Weights of a small transformer language model.
Size: 15 layers, 3 heads of 32, 2.17M parameters.
Architecture: LayerNorm before each block, learned and rotary positions, biases, untied embeddings.
Training: a variant of Adam for these matrices, 129M tokens, 7844 steps.
Each number is 128 + 32 x the weight over its row's rms, rounded and kept within 0 to 255. Layers, rows and columns count from 0. Numbers have three digits each. The size before them is the row's rms in percent of the matrix's.

# layer 11 MLP up, 384x96, rms 0.145, rows 267-383, columns 48-95
110:145102193118122138083148145181056109158076091111148063144111141154059150148176106076106127102141125114060120131061166144118106153119123138079149
103:114111132136124125123145123160086125163157103124134093125151161091117098162115134112129103167118105111104132176108130074080171121120135131055169
099:135125170081159085120168067080104153099163078159176123165121165140114130114138085159092070121069151155088082139119172143145178130147097090177117
103:169147155111114104086215092124096142205038170111131143160163109173103113180133142138157146126057114121109135119115103120152145115175102077062159
104:165108171139095204119097111112107070132127144137101154126164058111025139150125110114100124104136125101110104142130100069110125137108127124086123
079:143141137127105137054069137087095097133099103123102111166204044105084118091121138089132135109170099152057124086139069186163079127139128117134138
095:163173103125176155147185186087104123168142107130180132145102166098130057140160178160112106112103115105078124202122099122121121151086132117123083
102:160093144133136159118100111148094113148092103065107121081175156121142143121145117143179072117088143111084100149170132075163069159143120125133106
096:119152177090093051125140120111086102110109177184093108110170163128101140108122117106086159143123211136093112149113101164083192139113132096102155
095:098122113091172146096150079151126112159139140142139069159087094075159109107187126131178155154129113114153058085156142069147059184094144091122133
103:093099216087063186115140121170116112106161078109134071106102115087118159146156105097122127126138153120087102112078155162130112187101162155083147
104:126115095149145155117074157099143137110137185125178185090195124096099122093164136137143100101076211124141148167173125164121155122127090094066062
100:130147144063172195113112078160108104153151168074086083106146164125172104143113114122183110078160128150125121142105123111182073153156104148151132
106:054092121099073152148139144148122134115140129144138107171141106145163158136142148155139154149074100173086092126089064092122129095103063115103079
096:100133103124133103117106125130157125145217122136136125103157111113128221126141125107165105116180178071192121167127151138160146201193120115088096
097:119097093102139134100131160154142112157118118130106108119121137148131103204140075157152100153130123167122094128106125084144142147152196113075134
107:168115107131088154093139206118079157189110198119139122173124112101111138101083151184163112159124123125109086117131100080129127133188127122115160
097:140095103058066159113139084113122120165114184185144070168138186113132097145163122110126152180138207144119110147150114103149118129114167112110169
092:146099123144115178147180183184138083122153095129143153143143116104117175117147042170120111149167127113063065128145144123118081071085078118109082
092:110062197142054133132068092119081130115160191139080168143156119117079190158107089138131123142147097137107133179093103121103087134098164152159111
100:101165110094093087147115138092129090104116150112115114165169069124099181139139138096137118112129133157182154138074126128150089114163078055100053
100:143133135114123114124132173074150104096186112138153144127115104109158126183151072107123118108131164155131098113102128126142100172111075144092087
092:101122108148153108133093130089107144163116134124124105143130056124151173205125086137107135122128131109066100162105127016065153134150089166120168
100:156122118149161108100179087154126111145111109139112147144178124131083207105175114107127147112057110135143130156126144082166120118144124099081138
107:115146106073152189165112111137136115123182148137105118138168135102169131140150129145146126065106127161119103160122164063162120099133142128138100
093:124114122139186098083077059061138089155160079142085132101125134123116147126107140114116133045126169105104119141110148108113151105162105128141074
096:141131068158153118138124117165147153153152201111080138138124161138130182149163099179100122078097140147122128065144130177064051095136084080117131
106:181095156084104128071179145087143131128177182192150096176203088141144165175144092142085120138116123169075128147114134089158116133140109090132140
101:078133151114085219102139100094122102152131165106132114119164084167112178113143108147141112158075132165108071186138201125137135227167090121116137
096:113145149136107131158108137117098099113155250120098126125143067106122128139126138111117149131140083162078091138120139126080152157112050095134152
117:146075095103148179099126088081077136131148138150147118126101145126147121134111100098162120120101129121118152199136084114145109152144085027117118
100:128120119131113122120113175133117131136065143137083079145173074119099171162136184188098113120194170113099105092168122167084105123141127136143115
104:154112186093126126093187128151098130119102154135074133117075108137123174135141158205115109141095093152105083191096125059116055121167105188119097
091:080172106139128186162055147075057135138120111132148093203172130066122130070146129163138109140142141147150130153099128176098103085179116101109105
106:140153117091104108151180219113164162084164136162118126107166132133151127137118125140130119052111175108116111142098132123129143160140139128107090
102:136175091088169126098197076119143121200109143124144103127151058118079119086110131195139114141126100162112082100136137080140138086154102120152119
099:136152149088113150086155148154156117166136176141074093096131109153139089180097133138141119085096198154129176126128145112150130079180106137179171
092:097135135199147115119135170138124080153150125131100104101129057087075102129179124143108097156075132146129136188147164070071120141166094160071078
108:137057171106103144161138178132106111116160194162093147184071159143167113166171073120137169116114158147110132156155080103138146178115101103134092
093:160131150159141111143077140143061057165135136122062146161106159081146146123105147142143079083113136118169096107135110163109154134172073049107086
110:130057149110128071075165100130110166165144170154119081156090152112086097199094139185085170107099157106178095132074145121120129145099152128119123
095:176113155140132119097188133102124105195147151169161160130160110123139197134147087129167115104087113158099132144087092114098144083081134106139138
094:195145157090158125153130116164088145137136167122140109155138086094156189091114120057110058090108151092087074181158154111122129140139116126163105
106:117074099128173127084154073123099160152083103154145074107111122135126146177122120170114086132175152122111132108186130080117157114127144081121058
110:126153106051080099110175170137152117209055196173144095145123112113121137134152150177138088166145150159137105145090115140100145109113149096126074
086:106132101120147112119115091138104101121172149154111124140108176101167066155135107144127153091191160105096139128065122117105171111101100115139162
091:110107086102174101171080114142141133079111128155100123153137147088120151090111157115113089086169146110127152123121110121127178132126136078158085
097:126151194167115080099137094128147155155097113171132046130105148131125161130144142153160135113171137137122086118120112174151080122079107147124072
101:166126153059095114161135181120159160150150074115120149132118059067171103149175090146116081101127130153105163112113106156118116104148073141089090
097:140124157121193157134098112167109089136181057153120095107211127064112110129102099153149147048153124155094183109075121110101105123127104133115111
102:081146116102123172063144128127102132198177117122101057099159092144152153200084167180094122107106173171098114176123148145134078103166145154131111
098:164131155076124129074157158139110101092111178142147078197145131183118140098118089176159107133131145175145098111190132083142097172157171130105138
102:089073084130084164135118098106147155176117157117117103172145096117176121107126171210122123176113137130107072159134093151116104114124137137166145
100:136091140107085166053162101190111139126091129116123131134131133150108160164118114163121125105108137139146138069151157094107040121157123131084139
106:110152142086112093113161110106152137224070141133162130135151126095116153133157142157197109134123083140060097085105113156084136114073122089139111
106:098160125087139107120136120105072105121147106170143074147097112125112166116120106136100075152086149101099106156116111091167124160164089099151117
102:160134122146067122075085145134132180231134139109105134138147140124106169176121148211118094095081121203136100185140128147133103112168162154107137
105:071116136117125067136145137103093090146165108176178105118131147126146171183132116191152046119131172139065089096123174150137171085156124100098127
090:118125093119158102157093169118115067126117161141096108172111166123155149175164139089120122088119189121114147145096060131081119145144087072090110
101:131083157171095100059132099139127086119150123139127032130126133105135182168186076083152158158153113148156099151156138093121084164104152089121122
091:156136164049092082136098067139066059131131152111190144134128142128092176099190147155171069134107158150083135144148091131137123106125081157142151
101:122090099106106101098190173083064163139098192119174128153160092144134127129105090160079140113151154142108126139071099117149125113128059155166157
107:181103131130111099190144180097102092138132157141128128092101117145126192113176108117132097101100135113084124175146133136162106148154140034137074
100:160098109120153100105114145159105104213076129158177130129132119092022115151186111081163136093166092179135108140201133097116132112086120128139146
111:157132104154141143108111152115093159222102128130201142140125079084118148099125125152137079134123146068136074108143122120141129104164138084182094
092:121136158056088150137165147145121088177090171125118116153167127041097100154095155131112158145118159118102151165129136145102156114106165128121114
098:160145157107194151133161145127055072155126184116148117175132107141114147119148121082075135115108106123037136143173148122127135128123093120140169
118:169113130152079127086071101064108129109147194133155118148132144168105143120114140157102074026108195093125142132124162133167128082152146108117144
099:157088120163132147094093098108044145167124133113097180102132161086086124120164137126146098115094107138107077151079109116145155100158163152136080
090:119147166140131181138161137091115117158115103134135137119134109103087166132112152156075102135129097123079100104090105126048150131148074155122113
102:149065180083073094085181180084136160137077123153096079149119098122105136167143151148169146128129167156069131119064143101182100080156098135106141
100:154131094132153105087125117068102141138114124130112153114112187103086122135136167172129112150079092100154114143043100141148088144100115136077067
110:158134183141111125094118144122119150152152149111140133158152177124131109157119093131164049087074162169088137152093085132086101160122129044124089
106:130075215092116094113199115122128104158112155154130103132113140117015114123126062099128116110138162153113153117054150084123094129120131124092098
122:092133116108131112115209151091094136174131144142095111164130066128117166176109139113166088128074112124108129169087069110156075115171075076154136
106:139101160154121158115134091127109117118140184107117128174171122087100139105116147122169117135099102184111109173070101148149099183159142102109072
100:160144112147171082093208089076123117147145133150110142121188124133102156098086168131127139147122125156083051126071133117159123123183157057136125
108:173091079110169153099135129117098131104124172100119108122140054134128165108094138163133074066152148153148158181128135140126116072153187133140173
090:090138184106089181097158137056110128139146123158118142143124131109087124151145117125127167165146128120139094155149113122187085120124174170148092
124:162110138116140176145161134145141104169167081142088145113127087073130184120148143123169124111069141114083104197168118066086107111148093155137099
105:145037139070042133065167191094115133208150163175127122129123109107155150164131136097126110135133143078097150115142145148113110164125163118130141
090:150133063125078185089140149184140135175143174144166140102123100126122143084123103168128149109139157145152148180139136095178090156163051113142099
098:104115089094147134163038123101160140132172193102120145152126156099170114098130158155090110081138202147163131097150159096145095099142173150106100
099:174160213084125122203076153117128115125178157114099140131188072157100110108171100051180114081126179115103110171122172130121145135109124105123091
113:176132206148119096111173185161095116218133096145144120146139126117123123128178077097156086082109189117104093156141125151088162098127168142104116
098:112073137103102113146081139159116092097121199198132149162140139106149112130135103137159144114117199163163113162072109155089115103121145133144115
093:117160095102151152120152117054067119139135119169085131169115169107101092127162131169122087101130097126096116100129097124100135097160091102139168
096:105115148064159123150159137140109122180177125155150127201175141143100052146121123173106093086123112146126123125137159104191092139152127075155136
088:134128133152127172111160096104144087139110102135155102100116107113118134104196101193122130167143096086119107157114098139140105097125126168058100
109:183139192128107097123099145139133133125136177156063117121101146101194159134135152091131168136133183154107104094159088099082117134145135096156148
099:066095084101101090171134158165138115146153114150132112208141085105112142163130142170132147156095118157099087126112144139109107088108104155122092
110:165161151087160096059187102137105139172076108164167078176171138136049143112119133149159059117121186098095115145102154175132160139155152131163114
099:116068189141111130098112102141088151117155124149041074085182097097075170116148139148128108108149127090172069117122118137145162152211133102122066
100:117127164156129177110111173104100146148095168141157077153159139133148192135106121154171098138136088115154149190109054171098098123129096139141162
108:138140145115192093151151114140121163155098091116142123158171094149077126128145098121184111127123062084092060111157117104158116118162142085144145
109:160123138090123076135104153050149100129112199161151155156115133142099132152165094085104111119125123150146095069137127102135109120161150047143104
104:115072164133094109161064138175130078148106204112128109125120126087142166161156141104104125171095136124136142156127101113074157167135039113121144
089:086121139134127176119097176143137077141150190101104061156156126107134138121161088094150124089123153198041139125115119176114129144149172125169144
098:141101163138107177151129183154114107106085134115178110164202162126121114095114090144078122076137113155085172104094136122119175137149131142099118
099:123117118107143079079101138150098070165143115141166105156101142109116187199151137147099045147139108123161048161097132118160128060152111123114152
103:138155159125052086150152108162150135153137116164090053131179110177133161141122099126134089128106164134174122128131176122131137143151098184135051
098:148099179176105130088178120109097120147158195140103086162162127146126122092071072065125141127135121102109121164124125145077154137122119117120086
092:122155124064054117144125128136127057147176137101142103136161166118156107110136070115145141065134109144044111140105122145152123093122075112132126
095:104148136101141119182130154123079070129089108165130087154136135081142135094175103108103170119121117167094084137144063154147123166101125106158137
104:162116111082074070128094169111149093137119182158060124196155154145158160123188148157091050093125159166165118105130111169175158128157072156149110
102:159070131128076095073069119148110099173135205156108094146135114153156189104176161085090136141136212104113139149132073149125139141137126175156110
111:184171190152113172103068135090102135119163097137135115105180118120084084106170078114179085142108132122111128135097123144155098200165100134147093
097:132076128173141154112111136126093110099166084154131130154124099143142144128074147161093117062101208160178121175141110166155155125119102112190062
100:200154107115115123152103137128153099182178154122146019188134067112090115119127147069108155112094104114152126114115094091086141105161127174147130
092:105131165103140105183129110159075166132176129185049058160225131116185130104114130096119154114157147100153102137132114156143135132089113093121135
106:120080113140160170169194193137142184173149163128113099162131129122099156130138087086177096115123176155082107129114151106110061127128123120086093
094:188087152148155107140163121161133130204073112092075114167128092156107165123205100111159110083134198110096099162147119110213100164164078121177095
099:072139125119110115077090136137106159147112152151128117131146136139103179137100138208167087153097118143076117168114132162130104141165133072145073
090:129172153062145098126206136096092101174153110176099094150177136089107154144125130116121154125159110087129148124108153188105105169090113149100120
107:104094130107176092118177134081086091088182121142110112155153117106143110195080126093148133103157126121207123134112125052143106119147100080167115
089:226118157150096133100146131172145167143107135171143121145178141132132101142127052170144130108050165076084091135096128128148167150157107085152109
106:136109124115134158163089182163119192102133151132077131154223123094145167073177102118102126078110151117154089137143102103093124092141139039172127
# layer 11 MLP down (transposed), 384x96, rms 0.135, rows 267-383, columns 48-95
111:116120102111125050130193099152152132104133139122097178062142123174122070099141134107069123145139090169134197193138110175129154130128121163192153
098:141101159170093163156116134136149095095131134128172121060109148176150179095115074089156156083116156119179158094129103143120079135127138104103129
094:093123105117148126104087125093066179175081142126142137094161153117128130158131102115133134092116131078024161156129080109127129175149091191121147
102:065097126129171140144067074118068144105126155123137109169160141113160187145116154170070111148108139081108121139131140104133126118105078076145126
104:093139137148137186140090159134130101104136151151163121083119162150171141163134149144114122105163144074160127081191113179094131134050116141126161
074:108115130120196110216154094127158126146120050122156106145109087123131102097164109123207149115096180187153111159122114116176159144083162121131163
089:163144147142083089093071098154143080114139149106158126087108086098123140088048138118178146098154134106166100093114130193116129129132114100131111
105:143117095140128059108161093123117092100152160157137097111117114144112132092135124113090153159133114113060189136111135152073105181180115093124169
092:165123100117098117137139118090166196129154128140157137152104089127159118139181139138179157090167124134173167078060157157170113090115151152157127
087:103114186162109124160073154127134126126083122093091147130164129148150172157120158158126114070109124132133165215099103151123183099212107144156091
091:126108057152120066118140143138017205086139184149099123115109087142089107178085134178114129139145150087169101152152099140170165127102153088163159
104:080072165145126132082151147122114088155096145115156124097125107084131102105134108072115158182165102108105128154096177159076142131118145187138188
096:119100144097164031111131148115191156143066080169118178123237039138116125119081142090114121144135128123119112106147125113153131147067105069144114
106:170126129167070162094128090118139157154149138123171132091114169108022171119104081147094147159142113126151212147107128168141083126138105120132152
090:159189072120184116162135145132133130121094152113126151100112117174149065128130118138114133150157084117142122129131187120098179127068054117126131
088:057121176088097119096141084196173141159152094136163112065102174158157149125131164155127142095104145075182192147062109078138149152164162134158109
117:121121131116181161081170143112117192135113114128097167108078134066122109187112134133092175111186120110070126103088164102064165072092129077124169
096:100147121154162138149097148166081132133104106099102075075122145116083118134132165117116170134092123143141093093120156204121083140076215144131140
083:118207122145149097143127158144201170176093113066146044147160130108094128124083108160100131160144183144123118090182201147132108129141175072143112
091:085160108167180107110148096126070123088114106111156087126141051147171126103150164157140147187091097138117137125126106164140095146120142092100182
095:125136158159110201130133121123116153113138176133086192180097143077128136090115153063120160096052111120095166111196137097132148131119164120067195
094:118147082165150074151120103134224101117101070100156085066134087141152111120168210145157122124138096149124154124104127145125106125149167097126114
085:128124174106170169088138124146125143114115121099126178092105168155132141113111064134128111086181127133134185153177109165168142125147156091177104
101:175138202061117143151087097141078136151156101077125103087112124156095106137079147088132144079109120126101159095168099138156154144056105169133161
104:107131106141150154160118100151132157110163137146152117123192116111122120081152092114131134135079165094119097174149113122096117170117082085119159
097:061097155115113083168177137134142098098118140081207128110117132093157090092107083070096206123147107147178130114097120133082094149126164155107149
090:113134154130110107142102157132091144079117143105146143084118113103151137109100160093208152179172107105098116082093107087169183136148135103099130
096:142151135126125164072096164079045110142126125120125109125144158147171092140087166143116111144155112071076122105154098121109158107111154124149166
096:151112143146166150128120127089165113151113147075109122149155113113180134117137142111196133076153107110157144160129097081129110146114140109111137
090:068158110115083127162194114136118153128107126096116150077041170180126122138169120116146162102122150124157174171056135118068127112152116144154114
137:180116142114151126108130138166153099160139093122138095107110180102188105150152120142133108155105121114141116140129156083134118058088172043180098
102:123140126151120112149080141129188136152167199126118093091123123142157042095151105138162101134076104115138174178132157079140167120108148119129149
105:135148128140161150079158149063125117136145115145201230077127178164163086159156144121124107156162152163133176094126097161162167119134116100108131
088:147095152109141201136189087129111130147111141136068133114105153107163133086084152130110109140110133147069162090165118121147202143104106087159111
107:092074146158128085135141106083115174097138109102105147209150123103094110142164108141114072135167103147086148109157128112138142127149174127082134
093:137088059156177157150140131170202119163126117084065103131091131135154202139162167125159085151146131119110118126084204132161048078105144126165149
099:154141159151200102131129135153104120145124089125186135142135118138107145101156101072163155135123118097141142072135129132112145134179076126177077
091:077115074108171134128159126170235162130133174109137145123133193097150150085101120106065162167104099061140151103151178129160087123150164127122117
130:126157090127112087142075181132146150150140130071077133136165102161143082159121155058107155146145102141149102135118110124131101126056153116109180
096:111110053120163135159133143162142125111134104149103163138075140142133155069135092058109116139200131125131199133171147132147128105159158137221100
107:161176100092137173143122149159162173139143133148142154145108152098132134043159173089111165136122095127101181123123120094149162090148142098095152
090:071182171116118166192105118177063133108166133146181147117109130145128061083096194103126175139155178102083145118118141127113110094139105161121162
092:119119130126165138135158194118149121109123123099175180145111127133096069108169111142072163155151090192106169103124107187041218113099167170119123
123:178107120144124121168150110164126136083082121131143119121085087133122068111133136069150184132136130092109114103130141151115160130154123154087186
112:090171117117143172130122153136141101137186139105193112113116111130141084211018131136131118089160164140092172146120136124142148161146099133104158
088:092145139124115123149146124100118105115095148112104214101119123123098165057099139165100119143090086131146202180181103132164126122121181116100063
096:084086122122166132122148148125115121118197080111135097130133143174161103164160164099134147173159108088137143154103079122077093109120118075118185
091:124171098132133203093085095106115168154118174085146146177125070134157136162088157131100103111179159105106136178069112097097114092081122110150143
112:099113125104119122066135178141193150147134146128120099073100151173189135108211174150124145092096112162102221100135086163128134105121175127084130
094:086140178095145178104131127166146101190147152129120145060102187173171111111064126154128144149125096088139147117082186101108156125141143152095175
100:176099113148117124083103165137078084059074111141106155125152202160049167173117171104134111146117103083167157104141121162181141192128103123160113
100:144111157099157101117174171126139128131103119137164143167135141182135141116145126149142162105174181178096064154143081166112100095146149153140145
104:189128101166121099149113182111081082126141133114168197091080124136104086128133114139134115142136145171128137119105085117137148058138097159080125
102:172118119146151223141135110071164153154127133125104123141130142152166198142175196073117093106101094136137084145096156144102097082118108102115112
107:090164144108136071148208099131113122165148102163142106181164080106103150141131125080097119136159131143151075072172130077142169118143130127105134
106:117129132157161152090122168101080124158142134056202133124069144061137122169191106142145162122101128142088158114111116150101169125094153213109147
111:151176069137151082161128123085115110132076105091141110100129132131109110157092119126171070173097075096197145154107092119112189147123172140142127
108:100091126172091103150120111158100127159141193111148051164158143147129093107134160178150137109133146148156089118121158091100079093197151113064136
088:147169175111172133065092113162122197169133145107181135196162130139138127113090126122129177093092117120175162130134161107146142152102113092130184
094:108128201073098110108092139124157147129098135076168093116133129141124131146136124119173105064172169136156141193134076200139112129180097190087074
083:147081126133230149114134137105091160093093142142077157138155164096129073127202075086121193139130137139078121127163097142079095093133127127085169
101:153106197190102120108129116163129123136131091095187136051143091135098125099096101044119133167130161091142076131158141123145145152150167102146069
106:148151088149145072115097142119149150129195117124122123181145127151135136123131121112078120080151149148138141115089145141176141118176102121056117
101:099076112125084182098164140070125173075091100134174126126134159125174131129085180144080138105069153132115115146080129144117138104164103132149131
105:125144090095156135168166104146174191078095132134132155133123099075170156091127141124081104100154128167147155122074110133143187090181115130127123
090:095145098193123099142112109104143143124096125083127183155083082187130099100073140155123122147146100079120159155172094099108148083118148135072122
100:122106144105118127163135170201136121101123156135135133155086102062127150094146054156131123167137163149139145101175110104094193157136146169103030
150:130067173157122113095146151090096177131111062114129152075168169135109123167154112088089175144145137169136113124100132206167101126122169125116142
099:079140092168132114142082152190139135107100152109121087120084140111167139072183073131072169157147072144139119111162133225094103103194112171110178
089:099117151143158134081099074080136103128134152120139116158133107103085106104173122125147110124133190119143079101140148132085064148152178099156054
103:148113095131099151176150147178068128104142153134144175090136130139132164101145128131061143116154130102129143133109068216133057067159125148118072
096:174154129118166143127104122174137127099101127093155145138155064101118134104084090038148129134081116151118116153099097111095112198163160129106183
110:143105097137126132099094106171212099099124121162148124144143077140151182050141097126078144084147085164140175151124101128064104165109100116100136
112:130105135156110096156101172085172067147171135115151117099137193131141140129177127117129111087087134189119171088106118145098101120114117175084129
130:116193095123086078116112110147118118147125125126112135125126084152062097118110043084128100163116100157169135126163138219163107097212149111132120
110:119074155144118151085159221173141166118104133071106116102126142132107139118147134077130160095082154158171134137117139124119113140151209181129092
100:130120114137169105171127138145067109104149095169190058112084184174104131180099106149106127157089120131101140116151206084172143120115115132162076
120:139136187103091100187122137150174099165152107103078086095200155163160095132131155132135096102155138155147085080120179132146142146088113142125121
088:137118065147140167142128119123121080122141110105132122111100143104171179108159175110134088099082096178149182167134142129098162132109044080164095
100:157084146126111147140148100193113156114091138115130128157119118130117156121125147097131150102087196103099096112173197153175099132087118148092207
108:076150107131183178147169161183153120144109094154145163095094153156136138137168136101108173124176104112170091155084121215088112113092136123096146
094:106132096142152073177180112180186128134147077106143167161161128129149111153127117089203147096137100171164085080116179052121163099176160125095100
114:120108134155145084105166140090070114115153070098123105098160117156121149142141161118126160185158021111143130153156124199161118099160071158121153
099:137084106102093129108117089163148159183124177170103215117098142114153107181133168119146175068114164200070130133154115110178140115088094108138144
118:148218149106175108088141140124147073139140085121133092108166164093162129094091151063211126120125120110115113097143127118134120148161109129097143
096:092095127159102113190163131165158100139104103112160067100090079201093158083104180132106137146129090088131134113160072155084122138127124151166111
087:176093150129125142171094144185132158118144082051131138111126103127131203063091135107193138113148145148145117145154142134182116145117116103147123
104:091115150179130133091143171128069156128130179095117140099107090091103088148130088095095146201135159129121127191084085157099167147139121122117133
088:159166161139124136144123093170146154138104156164102147167139109193152052102083097069135139110220112100112120091124148136190152101109084112139164
116:151110104159126140174116090066084092111159116139110102202132181136163162122138060143108154119124081111164114092178140170119109099128118137107088
102:177150162150055121162135122114149085123155124117161173135110183129097093174054099115124077136151123156171161076133145139133124138131135097113064
105:102137123110146131130061170086087099099098141131144121086189128142095125131096136094142129134172110125139150116157126061142113131102103126106068
119:117146115149149170112190078157125171092123127124094123109165101110046123156126114154132155125086078096084108157100157141093096050117104154198113
099:153161109133108108133099091125129160172104161070209091131089136082179095174164130082125095142116133113102118089105124123183106144123195134112105
105:082129105161126095112127079158124146057080140150176120129148103156117108084147105124080074175138148100132132125142118148138082093162128158103136
110:157162109106145110105098121107097172132101127087124090121166120192145115127109177158126104125143108142159106092137136112150114132155174157111109
101:153170127137128128098164194088130128133144166068146086146154108089119111163139121047166155116142169113135139123098136148085113076121110124102084
086:176074142132170105206110166107145113150177160093123161106089134137099120137155188151103126127130058092169152121148130156119101055131102139102097
102:135143121140081096110062097166094131140109103127115091099088069152103120180124135081089129122119102066154153090172115159153086135141064163154161
102:124127113134061063155087099125125125116140126134146068089131173161174112120089138114126154085086079156192114129103129109171110138072145155149079
100:136134111080133087131135141110114144143166173132131150134093116155100073177115090159126102183185159141061079127119094098104172090068128153141114
098:127105148042205087094137108133159093132144083118158144131104131130119114105179129087141128123120145189105144093184092173121151096193109180088150
092:093131094126116068136084164129149236147099136104121098123103125153114166143055118134126114183159087132181168077106138082129191109147104137115137
095:067104132153152142140136133115048059120170109094099155084115155126136135151121106128124078175165103104172154170072130119072137122151137087097123
113:141151164152103135122168127122214123122129082109179150089105114175173121129095104076076104096107111132109161094139216145133102047126085128175104
098:138089161115111112109165148143121138129119078080093181132159169118087111155102178110176113115180193108155125070107161150125067099108107123085124
116:162136116111113101156158136113074116162108146122161151158090068116106136135155136158153078170148121120123131106168129086130155077086083140120138
094:082092110166096133138143155193124184141119073135097097151100050188106144110110162216121115112117120175173152116101090129140131135144134119048116
097:154107127174096151113121086099092118083155123101105133161177126126116135177111185070079131154094133134112062158115075143156177116146190125149137
084:157126120147167121075149140127105163180113092113137167153115147085089099086089133136092118120103163128164158098123109179175101078184143160150122
108:154123106125170156146094146139067098095141096152171139025127138169075149146121120102111156167069155124097127127137132105115137170087104115147144
086:099121119101154121089107121104138151116164156134173148103098168115095105134030205114140123084166116119163153127112076171107086096157144200110123
097:099138093118127154172082091131067165096131137106167099168106168161160105127132062133199182105109091135158105140148137111192152165098142114115143
079:100131072143110166072060139125110155110138119150136107174119143167182127125134132135180095109108135166123077183176077126171153197127175084157158
113:151172063107098173163118096155093133167156090140097125113129105116128067143099147157107159158177058186146100094178126176135193116093125056127149
085:162139148118153173121078178086058161095113189138094104110096125110106108087145178121121119137134106142135122156091125148060134140099187100061095
118:087088103178146139098121147181120206119110140118074141185143075105112126117092097109155150104080124112152120142183080142083146091155170132108086